From a checkpoint of a small transformer trained on Wikipedia: 13375 steps.
Each number is 128 + 24 x the weight over its row's rms, rounded and kept within 0 to 255. Layers, rows and columns count from 0. Numbers have three digits each. The size before them is the row's rms in percent of the matrix's.

# down: layer 4 MLP down (transposed), 512x384, rms 0.0803, rows 460-494, columns 128-255
# gate: layer 4 MLP gate, 512x384, rms 0.102, rows 461-495, columns 128-255
# up: layer 4 MLP up, 512x384, rms 0.103, rows 461-495, columns 128-255
down460 096:143169169144132050125154151135116144173107152137133158132193159094132106128096087167177136123163114110131159160168143158121087124103091147145120114118186149172114073149122152112148137116084115116112125139120116117120122079167101115132110136118129160169145127097159096128113100100112164130140084137130102100098128138150130152087111113123132162126111172097142125110174122120128145134126
gate461 096:136150139131101119160165158121105106100172126119137129153093128156138150146105092124117138153109112104121108081113154124129152111140122130135111113092111140168148153090119142090124128149112131127122130135163108150094143128107093143159174131144166133149086114106086120167146102184131105110149148150127150128140094126115116132166135136147130116149124135146101108156117148101156122129152
up461 092:134141097171137116117174145139134093155133110118142114135127100121128156128132145165130142087124144116166105112073079128122110148126119132140103125120141105142152144090061148155155112174132148161134121094106130120117135127142119160109148124122143142101042133137140130110109157139131127162130098136127146171127102095099129164132178144130104125110102115096101127158119136071140097135186
down461 093:144112090140149123076182131154085124121119122133159086134111098083150114138101142146106094105119149119098158090128138155126131143135150114144122135129132089145122116143127135128085172129136140078129121118107087129137155111106086132121160100102129119117132164143081139138133110090149136175148130115121152124129106110110152124157124099121101184109074136140112159150111135149097146100154
gate462 102:110119158082168145095122095082148160144140129147115133124130165114107143147085100109105117136126116124122152170142122144105114111091167129132161152105161108122161116129127118124097109095116150066185115120098116073132137168133102111105154102102140157128146122127107127150126160115111148138107145125110130136195144172107152153135133158111132143186141129117106129149123110115163107109147
up462 100:137120134089148118113116125088162154138117097145113148144135148129151120126108133118122126096132130088135133169102098165097103123118161110114127133132147110116138120155132119144114104112126128133180132082087137084144107131139107098127137149084147148114144164114145123127114124119102162137118134102140124112153160156116134135140107148145168153180155104134129124141119120138145095123121
down462 085:156147132156097120179139164151118107084116125083137105139120101130118130119165152151122107124122154109094161112151145112153135130102091130132095103161110179139112135131129135127139154155119111176102150119158140137150111094136138133155091145141108111131133129123157142096142114132144133115156103149167115097098138085137100096129111100135120129099101109143145121113131142126106150127124
gate463 101:110124123138150090097096142125125109126121106149124131143127120157133115101112148153102107117104138169160123135128105163179156076097135127127124127158136125122115105128124109154141118154138146132145129161130096112136098133133109119188141117133080133114103139090049129146150130134128185096157117135098123145101104113101119144165160129108132133113115149120169143118102118103129112116125
up463 099:118169120135141130132149106146130168130052163082100132133147157142130139087107105155107185126097137132089122122104102151140164141142165129120150135144162129106152116145129172122100136110129106154125169126092136107173120138109090131104186109135156136119129145110137141145125110110102089139155131112123156144112121118156137194129138121132153121175117124136136111104122157125160131113121
down463 101:121115153138134131103111163156127127123062130191121124113116157170116146125061134134129186153143125128133127140109150149135164093118152094118133127098127126116148129120154123152101147129080108148097155149132140148169127126108118095112170170123128150125129137160174165102137101096118133138145166092114138124123143130107102128134126086108153136113128132156107133128140096145135144138135
gate464 104:133124166129170086153126143099120118152141129124127136170134118124117105145122068112096153154107138138163105144115105146158115082081083096123103156116146117114190119064124101110122136185108111093112148116150145105127126088131166158110142140151087089086124095133123158115131135155119107190149149093130115072132082118104137086114128133110114123093124146126141110135133158079139175136122
up464 109:126144139117134116172105143140146141167095113115115098099163139104123154130127146130118137122129114135105129142187107105107167183119131114149105153124129138118116111128101174149139113140144116141149124118140117121140142144082112113161160173112113124115097145107136147116085122145188113141115122167119130150125163173125104215108154134137141088127122083143123179123116148127164100183139
down464 111:124151137142133092178109154125134160174103145135109117127160115107168149109127124103120135129136112109086132154188066071155111171117124116128078188109152130120126109110126126122127115152102094142140135115144117094120135143066132131136134176119143098123112122105131142111099103189164123140127114155144085116155131170134122179140184118125152081103138132127100146147089135131143119171138
gate465 100:102184142106133105102140123084130122134176138120100110139114125101141138090133088131097156149136123121087152146099180145129143115125117119160098158141114098159132123114161159088079127113145134177104110159076126118084141138118106183183163113091138145140163088131144134128110135093114131081131148125132091133159084093090131134121115164097102131101112105101119121105132189139112149168104
up465 094:129121140112158139095138120111143101148160155109134128132096151120129160066155078131104135123105144123088124144118096136153115109129108129163108158133135127154148140089164176107105109104148104200130125133129166123063162111122101158136172096117137145152150100136168136139102118080142130085123115108131112150147140118109147123133107134135120112109117142126140115127129151118141131172102
down465 096:138093143127127131129146099141172133167090147139125136118125132165122128105176122098124093114105118097109135119132066132162128153119137154104143122146103123122155141138105148115120149120127110148114058115124148138149100085111096134132158106137143128154141169128114149102120119099134109150142157130190136178151141124111150109115102101133159110100134148148135105129106124149109163137089
gate466 094:099134137114112156161088147095096100088137145125138124097092108125126140115090075153128116148142117114110081139136153139173126091136116109183109124132138126131173132135123092118157128119091155092130109156150131134136099116114211162125127131134154112152119123098109134075098139129162090127152121121073140097130094125137110152126141136130143100107135139120098124124132138134147159146130
up466 125:147153121126122106146176128111076106116155111170126152163120087147092136138132155149124122075153144163128144146106113112117138118106134101127134089148130138085098109133153115152107111139123171127088103104123128127126151085152072149127148113143115107118168129109133119136119136140127144134123109154139102139122128115112072152155142128125124154128143131133136138144124132117171109115118
down466 147:147154104148134098155167110130091117116173116130095122146133093185120162155137144153108128118147152150108163131125123105132114106109119113110102102153128135092109096129173083147139119153122159121119098114180106140124145092137120149130143126136107105112125138098127116159112139160132110148145124148114109154149141122125051137143113144124105130142153131146136128173127142112186149117081
gate467 101:098133114089124146125109118139093119116143122164121130141143142133130140141118075091137157105129143144135099116099098153132116125135156172137108145130105137146140110124174136100186104108140120100131123184144113149109120135079140141121139144114156128130131090132134110126165175184137116167126120079070146127132093116107119123116135111086110156105081101141139066109105127154127135151166
up467 115:152118152096129166115126092132171145146130136066169101125136173150132131138152139113128109131118134112101140121138142153118133129153118137093174135115116145129143131142144144095094150136158126101128160144105125135109101203110125092103127144126114140095105115118120141141142113171099127083124113111091140115143124109109182103117113110148125141112122141146133166108106122154090185097114
down467 121:129161118125119122116126099146192125139091154074130114151128158161135138153128141135094110147130114084110150129136171138114160122131121148114145154103117153104155134157087151085082142131166130112127110152141157123117160150133145110140120134128128145121131096111121139125113124178109155109156135128109113117147117080098193109130142104149138119110155183129179126083123132109122170097107
gate468 106:101134123211127109100109184112136118126141108108152106103110112144101121134087128115103096182135154122098133130143159122112182092112129091133093176122123113089111143126104153126116135164118154142126088138112103117104123174108176064155115130112129103124157095112108155143108113153110129148130114134115163164168118119032151155153110110119117136138170123109116190099139107089093162091159
up468 100:101138121102127122162168138126138113151155123086116155099143111124143122121112102101173143154135157138088137165133138118114151126133129111100131117104104128104119132148102135124165121137106140103085133141107156152066139111141120107114122156134152095121165148112165128130134107143138189159122116098151105123147147097117158174142100087109131128167128091155086144107119136144076126130137
down468 102:152112117102140141140150125134109125121148129133155155132152108115141133119100169133156135131137159148105143136146142118157151139133114123124126101096106079169121147150118088132123130146113115086095139170122172179135154096151134133123097153116158144112068148115101078125112124095145159100150105125191097158136115090143139160130144107125146122148110121139125106154113146156100096137110
gate469 103:124158130120160128145164131118147120137174167142131128107167087108129134164151099045091145150149132095073162113145141136098121114119142108097119130107134173135133182102135120132099149150102166142135109129120116154128140131101100118188090126128133131114093124146138157060076127149110105163120129121123129121134142151140131147111081141148128114158150146107140188135173132155173121105123
up469 093:133161159141093083161135159126131130122117158145139094125087119121129121140096131121124140093211158121123098113148113124126100136109142107136156116155114155077108141148115128162097090147131143095179136111067132171127134085177132127109150163089128137170151127142111093116109142075119143107114123141114191110105131106122146125128157182080092112132108150116122142129101103133143119157111
down469 096:113123075075134146130152148142122151113118095115108191137118137142130121140131087179126104142108103140098154157132145166135130129125122185134127125140100133153153103134149126121147108108115111147138132157154130134131155157153117165095133143112084091107149140117062130104135134124132144099137085101137096128139100123127123118171112094145189124152130100118117093099161134163118188114167
gate470 100:106159137144167123172124163068139109139112145139124100108154121128137108161107117101098120150143131106145164145115092148137143106140078150186154120098101106160142117156132125118140114138110124142100113150152145134160142118147149082121114118129154124108116103132164133130141136091123158159142168138095195125119117125128108130120137090131153131105090108140174127109115132135146114153124
up470 094:142106150154101120138128109121115117104134138141152133109124152187137149091113146106132117124134148142097107161147114090115154140126126104125173112092129147168169128089136125128142096154144131143140153151130116149142118137121091157145129126119113078092156113135082117170129100174175141102106133123126149132160113124092171125153113116108092140138150123150117131160148156098142139115117
down470 099:116166147162146118176104117115164138132126162133121086117131143141157111157096126123104107164112142147152120184130129140116147114160099130174163103078137118161170161140150101108104091146134141164114118157121152135149133135141119125143114115106126064119075137117144091128125126125110145122113152096121147142110133111106189133153129118148139145114106086136133120137130116110133125128119
gate471 103:104123127097139155106106140137129136075149129155128108093131153154135105112097176093107128151179095142111099119097135110142139159132103128159128121103101097136109139159076095148098101143141114110129109141109128125144129098107131144141159117127130146116103112154150108122183119089123106141076142144115080124162097137142120145102132125076143142118111116121126167129141163096109175157155
up471 094:142114158148091097142147138096131066140095119119105185152121120112115153137117107174135140114090119122122122174124108148146148138157153165130153124144138134143138091083129159126156127136153116155111156155109140130124162147145141137117103120192136137150150125114116145128098130136127131116174053105099157137102137147181151083185124091112096096101133132127127111110132116117118137160124
down471 102:128133157118118153165128110141108111112105134111073142142109147159102142131132108160144177123113128114143132128128099139144160152154145120120144145127129127132140056118159147122108138102145102157111144124110134075100115135149099161107106110137125099089126108135114132128112069124137135124155099142101132142148141109120140099129119149112093096100105144126123112136112127089129135152106
gate472 107:113167152108159113113148129109100090158160093131123167144122145138169101106170076112099126158110126120161136111139147164157131091146077119160108125132147082117151155079144075138145104154111128151106148175128118148131113086147097146114170138129134157105110124112192121119189114137131126182153110146122164136137093151097121136131135124139117114086120083117118095091135094135144093179150
up472 108:139107117161152075090105131079115148126139138132106171142109113154134129120110125126134135140091163099139201116149102119122132123118105143108124093082106121100100189140114125119131138116110139125121115190116117113151176117093107127108112139103154144120151134154145137115136104140150139121141116146146133187147117113104121096115088120093138118151159121121093110129126149138126110102134
down472 110:126083145155159104105113150145094137129091118080133168147169066185141137124146120095149143108111137135160195114126109098125115117149101101134161089101103141087092121156099113143095144151100131140115132152115146134142130113124133104118097158142119163126157129156151140113160082144151123117137109140130133190131090145115126111110109121102140137153121092112138118121107113161120096122121
gate473 106:148115106125116111171126114096107115141157147140150196144113097108151134092124120140114104142122139127121092121136139164123160126106107124116126154155110131098167161119123092102112139129119156111082118234169137146125148127137162113142075162083106107138094139132124125110094113190148104124086078148117143116137102110158132104122141113151123110111115122133110134118103115148135130093197
up473 115:143134135105111096171110173118115115092119148155144139120126095144136117165104125201131156141143108070120159122138176106146106113111110133134075131109159187137184164094109106120132149165105124129099103146146129136142131139107105129133099152145099113149115115102121157148105119160087099115097146151109093096151117126103162140122163144120129138127162128111108117140144154123125156112170
down473 100:136121136093146154151136160131124116133120136116115123162078130109110131120124110133137135116124122093111108116136132119156132120088092127174118118150121139109089164112131151148150113107089135134129124147114146144137148167101116108119108116130141119132127158155121143115135136161130137125104137131126112109119143131121116104114101116133169101126148123128093070130136150153116113089162
gate474 098:104141121111106123126132140144119148075129141109139114156141124117103143128104173154149158122138135130093120163074118125135128160108170158142095105131132114097140136181139115159081095105153089121107122166104121146126155132142121105132136147075118145182135094131133130108107130137129120203128112150104115090102154103121104143121106156120109117129118121161127169127108099128098167135154
up474 099:087141104091144140176118149117119131154094121117120139115121094102167104103115100099128130127167133104146115140153130141115115121121114161157167106180120129142123113160092120118197127121127147130118129149109098167102100169141119148092097097111163126129134113159154123117105150094109097154111137136143152123147140115114142126116137122170135092124110125083126112109097092103068154137177
down474 100:111172125133126118151160168141145123171117148137121115162139127106129118149111113102147161139156110108157160170159157134120116106144153141144139140123137116149108113102089118121184134122139161136135149168082135134127107131140153170119119093133100109110134173120117116138092099148100120095124123122134153161126149129170168122144097157164082122118138105118150104157097173126126088122145
gate475 105:125177109088136102134124200124125150149114141137131132131103113117142131138149151102090178142112108152081127145174121131105121127118159105123124138116118121148112151139098101133090130134108148091132115140109139130149131128126132107133085109156113163114124138161148084192115091064133055081125088119109107125146090147138125162132130111160153110134147128074088133156113127142193141105127
up475 098:160174103145123109155102075100154132113116131121067191137111139159135167131190111151099101096121116096122143120102104120125067081166133143113109103102111128106119129069156172139153147107153124155134098124143129141111109109091128092129117164149127143156104129104137153149106170138132144164127093144138157119100173087132145128120127137108122126136145109122128148092140138148127097161106
down475 092:156110127107134167135165114115128141113104152114130114144137132110135115136124109105087104171175122106132126103159142103134106121148120119153154129119149116151167135102110114113128134116131154154135100111116131111150115106094129117150147164101133084158140132121116133113118149157094086117131146094152136130111116152148102163068132151104111131143120096109140119150111131157153147131075
gate476 093:134119100088104129097104154130125097119087102176125134128164140129142103140139084083128176154180134168198124111126120170149156121109116135125161114144144128100152149147138092167143133099127110110123121126137159148136156154121127097132115106120153103150118128131125109172114123158122140132130101162132136120116095129102113143127158137093143109117143104129174130149120142111136118142154
up476 087:146110111166132117108136153152134105115091113137133175150152129150159109153132140105136129142110100129164155105125110140127139102112118131098160137132123131095142141175181105145145148085165149112164111123170135135145123127113134106069117106126119124131084124138116100137132124148123138107127161142094102134126133115138081145115130076146104120139127131122134162121119133132152131156136
down476 093:151123080116171092162122131152133140157141113113141149133137140111114103133142144126122129127117119107101161132134105116134083096135089170072113108107150144121128167141177129139105155074152125131175156129129156178128130165103152146094098151136154139113121139150139132090122129147128152119127171137128114139101135138143114083146138064152140141165118142124105157139134124166133125115131
gate477 101:125157144124135095149123176149123127136120113117146113179151164130090161169130124125160105127151140130119129143147114095152110126100116115129109155131139151091142148118118112100108130165079169103122133161142148080126144126140104099143121158154099105094173132143122112086104157131108131107097132153118097112114115096129122147101130169106121130111181113113097142115122144147134132127140
up477 101:092096143104123138126138122108126079107124102151118115150093087172121141159107136085112138116128147129138102155121121172143146098101154108130168117154159045128133095132139140157169099137151121155107175114139093110157135098161071121129126104168117115146103100106114141175129162181155102166122150103130156165148136113059123149175147122127090140135065104175135138108115136067120141116116
down477 105:121131113102136117141139112120100135148127155141127102125131155123117162139141151115108098122169136129117171106128093089143142106102092098131114175153142108085132130111085125124136136133098119092096141139114120115123117118159130094114140126123112085081114123142069100111101118137098097123124158186129096153112127094159163120121122160089120132126169146140128129170108132145127100134141
gate478 102:107162105157145143142120115075132102129150139126101094123129126118171127138102155095112108108160081127118157152128149123137103097112132121131116100107129114132119109122161185105121112135101137136121146153174140148099081123169123123120134157137128106144162133126126180099136152119122133140139158121109155110167136154111108156099155164081157210131111141135117156129086136145113111141136
up478 092:122079101108087107157118130153087114124104149138139115126165138110093149127115098130133156127097190107114129107110080107144145073133113131135173153132090160145122131122165142177108151141109137117142140123135122119154165138127128107129139142173146117165148134118121131118105103165107091112129147108115109132082113137160135185097161120159144153118163142150126127106115102143107129127130
down478 085:129131099105106141101112131114095097131088131122161080124112136130106116171106129122127157107133129117098087120112078145124171095118148142157133087134126102100125112151150139138132165131145114144117103150130112143135119142175132107114093154166147144131117118133112154137124144118136150137131132064154163123094118153146116112154167143103154175119115117158098129126124146164126125128168
gate479 117:115100164110136081098119121113148109116120114155113171124140121157118133095140093125132117117092149172184131097096115146167141118112113149174115099107142105118082088097101073076150154142127142102130108167144095147107133104138123144093131109169148120111114134159137131138143092157135164131141114131087088152140102101106123124169131119146118142101157122128120128158136115091107147175150
up479 112:131110156118113100079080104149171153120068114140128100133116151193137144113144127105113122146138130127148132125095155093151118146127114110125127097157155157121109072127076101095129133118140167124105090101123120156146122146126102113102143111169112108104158140153129143116136102139137179111110158106092132140121117135124135141171175142119111100124141112157128104131136140148090114145107
down479 107:110128086109133134154134100153150145164078150123133094135124128104167150120127150125133161147161175133094111108125116127154124143145125141110142109161121128119151131152122134143128089082154153160122110077108115131138150162145134122153134150133111125137127171125112145096119127106128116095098142114157086146107113142093129149125137121076128096123160098157097149133152091157112148129112
gate480 096:151116144118162140122135141116133108159159112104148101119132137127133122112158111162125127124118104095134130125116111141113098086137116163116132131117124133113105117089165136069109113134091097116151135129180123137110096127152137143135179118120146125140136136066092142135141128111110077154146127164123121056103159103170103128121143090129180104151103154120131071135124106171096117137133
up480 092:123136074102103111114115167103111104115131130155120145162177125172079138125117117128104160126100147139118149194115110093122147178100110089138133118121189145105119115148115139135146078144094154117134105158121132092173148111105155107162139169139090138099144115127125124134096121142113135139109110129103094131121124163118149161091110156113127137146149095141091091132173157127120155106158
down480 085:114133181125158163170122135125138124158129132129139154129116130115089100139145124100144078145159126126149109101133155154127107071121121166134133152115082132140132131134130105123114161139164135133152145133134115163113117152144114146125123115141136142145142144127132136090154130132162135131146158131146127095152132095140110101153122151159108147152109181110169173106091132128100089091103
gate481 098:155124147161150162173145098124131137091175150177121137099160126109132132100156084142127124120077143095079130126166101102154141075096150106093134132165123152154166132074140096147159128126136126112108141130133148111114115164114157086143114093130163125100088098119106125131156132155145058116138157149128146140126140118100133125127141114165099160103092128106169122119120143126147125115122
up481 098:124158131144121152162158070120119135104171126148143138130173105104148134087126102129128136147109088082074081143109154136146136097089178107104144119140145116115123156139148130151131152114126152140102123106100166121137125154135118139154110101138151134140132123108115118164144153114132108136118130109130166155130127143117141122149118155174087191128106122078148126165084147161110115107105
down481 096:119156107125128106105133116103100161113084095096166076105133121137123148133091144142121173110102089123150113105081185150080116157128158111145137096143155110095120144150094149153130142115122174113118107080121136132140119133110104150132132114132138112131174145140119140123136148095124153161147106092107105169139135129149150118099134136140079162160132098110099137105115136124126115110108
gate482 100:125128123128146142157163159125140120134133089103122139139109082144126123099136135136116159125141111121119120136103163141124103103102122157131145160140087137117116167119112148136125141139106128108122121141141132046126133138158121102117174116157153126129104136153152128128146159136170140092163128128152123133102087141147106126148103136159137131129101117120171132138140135138087108139181
up482 104:086135135115155145140141167140130131109141102120114114166097055103141091131115129113119137135118113144123125137137156150101122133101138150155167152145117133108103156153118125127123131144130116077126122137158127067135148168130167088143152107119140144102103118194150142093147144131172147092130114148113141137130095163116098126164101138125112127105088109133168123117149144131102137157144
down482 090:115140115133121112124154177120130111133125087111133135126116133120117127123144120114149148131129112138107129133125118117129108121140113135132143138140081129116110124106117149159136126119082138120133118122148135114132153128122106127088152131120131165107122158128116120125127129134143123135138097114108138121045126142135123121119138097143154130106104057094143116121142130169107083142156
gate483 078:085153149151107147139131167119120149134101116111093113179078128101142098125093138135092130148114094124132127144145106170111149096079119108166099118138134103120100168121174119118117170120134147115099091154143123151165122140079117157153128138144093125138118107145151106111114114125134135128172112127088118119134114130109126127126145130067120122099161152077122176086118142099081179132144
up483 130:130156118103076163117115165129111124138162115117137123114086142144133117155123128143122111132075081164125123167112169132121116150124107128118132154175125129153161044133142132125114135074123169107136131156129099121084112087131100147100111194178149150139152115121167110100159127145093147088121104134134099111129135117094132123123147169112102141097146134078106147146136123125111140144131
down483 149:141140108116099151118093156135067134143147122109132133107102142144135130139135136147132127143101059159127114132101184130122108122146126129115121144176128113153171082133117132120126157099108189117122130177133098125095114092126111134108100181165156163133137108140157115106144124145098138109125122133116103099132150121098119134125159160132094121105160099088098151142125105126108140140140
gate484 109:134168139123076138167132105135086147150150165116145103138117129139132134123135148091126133124117103149079115141114168110118091153120113116149144129143081113131135155153169109131138113131129175131070103141101070107165117090112128141152172132138133137170079131140167115144100130066134099093112138124106126122132118152095122129115135119122164146072174127145126115117145134140111116151102
up484 109:115160144111118154135154105157114134155098128119141107160102131162137130185116129061134108091115104154115070145158115116124101118107118141119134161129138138130143110128152131089138108151099131128096154126096113122134135083114104133122149115183149131140134127078144140116105111113119152115155148128114171143111126126089131146112136176131134133121124150149081172137136117135133139141070
down484 099:118145152133130126104158106143099122138135115115118130126085133121160127152089141100157124098135106174152117129109127132109121149126118153100118158148125100124146155120126125111123133124112120108100132109095101132154141109156125159107109162129133145125109155131126132087128122086112143092105127123146130134100114153132144146132131178131128102110115144139076158140120136132112158139105
gate485 095:089107166139129132108124146177131102175170161157115113149130128091174143131132110114168166133158155087125149154124138154103159164142126172118101109126120106128148121113127167134088116151122134124139138137144132100155134141148138201116150119104137129124114103104141091119157102113158131115116182138154156107132136128109127161163109137105117136120142128129151136115141159133172144152124
up485 084:125097131159129139114125148167083086116134121130150124121109090145140151119099131143145144090110160131172119152108104125144117162141107130073108111136131130113104151112171156170133147156130113116115168136161131132143158120175147183086154107106139099110122115111120108136139083156135168133093115136124118080144127123140134142123098122145120160164140128108125129142114105144161131141152
down485 085:102129106140137054147134159172081093143107137127118126145091073144146140145101125132134151099150106196198133137125082145150116089146106122118137138146130113125108176122131076139128086119132146112128190117126126152142070133179089152115150105122093110130130131096099101140163133126098139152099100115112147113126169126143126119144126075191120172141122182153155147115123110106112116103165
gate486 100:159145107121126109130121157127082163131114139112155123105126083129140142130167114149145177118128080116091170145129140096142202124128135167135105132128127139162131099103121157129147134129108148129116148158120108092123110133132128122134116116142137107108106112144168110142108151163143105145130090127132129118094138128108153130146131114112116099049130110149104151132121107113088157154141
up486 102:082139156126155113158125148121112101097145135107156101101142145134104163092102131111083145163127128160096098136145097128124126129149134109152100180128091134106127101130095122140142117151146136113129098150148129135125112166091156107129127163109146067130120072144109121102138130141125132142136135153108149172128125142104110123075151137095088145117083102125150116123120167090115140126167
down486 107:152143113125136138140113152150077173128115149114133128112115085134136147106167116138135181122099095134065147127132148090142201106146110155146102139129137169160126120120145155129157152146097165123119148165108120102136105140125141128143130128137141111107114122162151115159117129165139106146127088143112114118125136104100147137116132118139125102056147105148084146154121153126099129163149
gate487 090:130162125167134100144140140136093127083163153131132153112102124121107142119110149097147109123169124102113138132140121139138156134132144127113168134139120153162119147175155130146116129148135154119149107162136118153160169136120130113135141125160184158177132123141117154147122100094105125117144125156109130122140092133106127119141095131117127093132135153133079112098160109188132158112156
up487 089:134160152127114148130135123104163115160093142118079125135168133138149085125188095163130152151105121127110145150114170129103165140113108155139120107124125155081132116099099120153093143108133132118122106126121101065095116109131130117162142133103093129102128100101120147123138140153157142183138065140143138152097151104160126133142119104110090143097101114104127137138099152135146125190116
down487 081:080135101128131129133148116100111104093142117139113110142150134142107121114108156170101144143129110145099116112117086114137126125140108130137118104139122113112094145133082143150153143114151129101139139136103106110131135142126112124145127099113119137096127066151144117143130132108110111135166127150089110128116172132126130094120119132145138144113132167113136137133138170126125145164139
gate488 098:128144144081177143174085138094138160145152154148060076120146135096161108155141125129092153107161115164103074134160125137110143152135123098141116136131059141152098153154128117155114119108135167084138091127139087155132160094113166127191146113108163085153125102072128102133155097105142142128144146115103140117133080137106123179112113095151070134093136112185154110128122123128133120070132
up488 084:142120149125074100104167136131124109091112147121155169099125132106145131123118132119098109127101138117125093146124125134150145112142119152118149128158203115117188113100119111077171092162128116122096139157111148123091097106129126118088101113149122150118107115140069137141138122138114136105096102134096097110147132084167154103129179102069151147098120146128087152156127139082140153176081
down488 094:143129150109139137149116140091158098128132160127134114121111133108144115151133111140086138155122125093129052172149091149114147159165121155149128117130103123140119125142139108073135122126131173099137123134143128149127148142093128083120125094143119120125140107071103123103185088119157197143154154117096121103095085112143154131162104071118106157104129104166129099133111147114118147123095
gate489 125:118136121142151174103176154126109149147135103133084101109118133119125081110157130162139111107110139104148170134173127158093161103140100165121163117146117136129130096110130143139085104148128138141183140142132145153092127121106089121096146146149160144134189134099124153125116103107070135138119164145129102136146069111095146105140178105109087158125138139137121129098159125148104150089137
up489 135:159109133130120109139097103137133113130150135133170146173138119161122158157119139091138112114141110146141098109089125107150091167099156107125101134097136107142143162139132127104171167132086128107088133114136109116156116140167137142124140112123110121140078143122148116143131139153180129108142120103143138074129183120169084139153082156155179098174130109119119126175101115100125120142122
down489 093:108128096115156171121168130123149137162135117142114133103091121092136120127142142151128155160108116131127154131157144117081175115158095163129152099150122140108132120096138121135112120137141135126172135156118136141082135114092114125097127133135148123111153119128115159102112121090063159154108153167121118171122107119110147127127147122124084162087133127136127123115130139167142126096139
gate490 092:121119114106088105121107134121136145114123137127127111093115137106117157145130123138094113131176125107084144154146128144182149108114150122159159146120104110116126143151146159132119161136126129111089079169145128147120123149131148128121129129133165140136163105176087181123116149134140141138113156147140153153155139163079145126182125125112121078134102111104120147069125127129122159101146
up490 088:108154134091155095133139158138148111126159090129085111147144133139148094131124130139096105112142113101122111129120114099093138184122091161140072118123177136124099101143111152104106089128139111130163129113113043097128100120104109148117103106151067185098129140115178150139183102116126143152135106144136094116126150102145117133088131162129131187089120153142136123137135111134079088109088
down490 089:097161141112137151125160130121134136102152156135135106133141102188145113128107138134107134136132124117112137102116129132147100158115134107170091096118143165115127128115121121116112122143090136140134143110149082075134142110124086151144125119138118109103109118126140153127165147167142105167156127127120118099123159134138075152078128178172102177080141178124113141109118156119122094132132
gate491 102:111161164147166125160120104159137134144107118140134163100073117078119131162136089100081097174116105100124164107151143125101106131141102124156123125124163152110162102099106141131111142141136106157128111118159147086115144157071128112174139104129139157107144129126114153143097150111146097085130112135108171150125126130115126120156160112161121104123134136092143161126134141084164126138099
up491 100:145142172128157111138146154123170108134104116143103124135131150182123150105082127152181096104129153147175127122116135157134153130096101152157100175104108090127136118094139086109155096156126132142126131161116103122133116108101186145093141152096143095145122105155134145078154061135116131110126146113148075091150092155147124163120111139108130121130109136163115142090113106138098150108159
down491 103:102174129118159124155151085138125113191110121148128173113097156079104126157109086133132086140095111095157168097143143126105123168146071105166140140113151141159148118100098115114119107138117110155110127126123127115104129145090135127199148118101130122132141137147126146105102103121142108082162098156096119120130136146146122138134161129149159098129141161131124135127129133116161146148094
gate492 097:111142125149158162149163137134126102152130119147098123132106127107090138101112110183101092111095180176123142092139060136122119086139138122179101103150131118154150126088111154146169131147141141103142156158124081078088124157143144075159116081110102110160092122128148163102155150154125150108182123116143103134112102109144160123161107110138139129117140157106133094128136122096140111103146
up492 092:172114133130114132106143105125139111147128117082133137137160119113135144145139139161115144134167134122068141153157069123101099111126084127138102131138125126161143131119103156098158148135087150138160195136144141108127078084166055113121136114091134105101127156127172128120151132117099142126167133093173114111112114086126121142130155160154105115121132160141092087129110122131128116121109
down492 098:169114158130111101097100124114119131117130117119154160126169138132169146125133146106164136126151085088130137168116155108108127168108095123092149134143138132107119144137181120123117152137126144124131088104142195148195112105115108177121157175121169146092151115114122089112104117097147122126060130134126160090140149139104072148111136138138107137131131114121120145108126129183111141131095
gate493 101:135128124096123113145094106109181140093134163089088117098142209135125115115181109128133096140144101118116118137142142156151158137126174131177140130123171114120137145166117105144123116095132121117136101101136109079158129137125097129121175123094148171099144107113104123124116119100136141134095144103133132117165117156088110155149100148151133149142110122187116132136123152120120182103080
up493 093:082117120160142111064121147145135128175090105105133104100118131138172149121115155115138145155120187135119125130124148133111136132114079109111121137096080128110151086131143174114121127160091132143089112152135134147123096127109167128175162148142157090137130118121160121096163116135147126173105145144143125148110126137127145138137166122115155114100132136128139127081149093157154139137119
down493 098:124129137130118106138128145117193111129116160130133132116122169130069086134164100147146111146097111085116096128149143140141139129163163077146153158106138129100163172134126106129152150124112148120126080129148096096122139133121116161169168107095142146093130121190092119113117136110139165117113133123142110108144104100105139140144080177160162131151139064142142124100124154145127182108081
gate494 089:101126128116158119157108156148118124139157160167170103117179101092144138126148087078149125138182091101159132136149212130142129094090098140103098093139135151118167131125182119139142121131141097140127157164097150147089143085158185130122140136148120152166145114100150143098150151116127144160121130072157120096147120160145163137093152136097122106122121118167091138126107143136063139147107
up494 086:130108133101120147114140141110050110107152169128129107085115162118136103147102137144131111122092155137147115110124115143171103125097112134153082135108124120128100136104141104133132099180115110131080134130140108158094138131111159126150111096103122132120163128089098101164111109173155133111157100152132089096108089093130160044121165142113081105138101133155103110146083148142110152136090
down494 085:129128093115136082142111123132115102168152160153142129100160099123118149144159114068131116142146103107145135141106196112102137103122118132102097143107107184105142134127153120119145142134121115142119149143102136146125135061141187154136116139108132163172113118075133105094127105175143126118120095112151103106105093140141166106126151119127149089099146135149125152122101156114084158100104
gate495 101:132113132062126131105144102139109152149129128161147140123147104119124178112150113106113167154107135124120141132156141119158125159097122123114106103153142122123116132088143149122107147186068115162116158150114130146134146136156142131123129138119143157151156144104075118135122127196114113101090100108134143122157109124164186169109112144117079119134163135102085132139101183110152170083127
up495 093:153122120126144117098073159118139118130113145126122140131079106160127132167117137131129134095092123092172107132116151155079125138137162105136159162111134132129145165168144102115173128094169144125115143115155170165110111115125097131133105106114110086128101131138153135116127170144173148122144153126101123120121108102114125114123128165103150172123155105096169104087136098133134103150131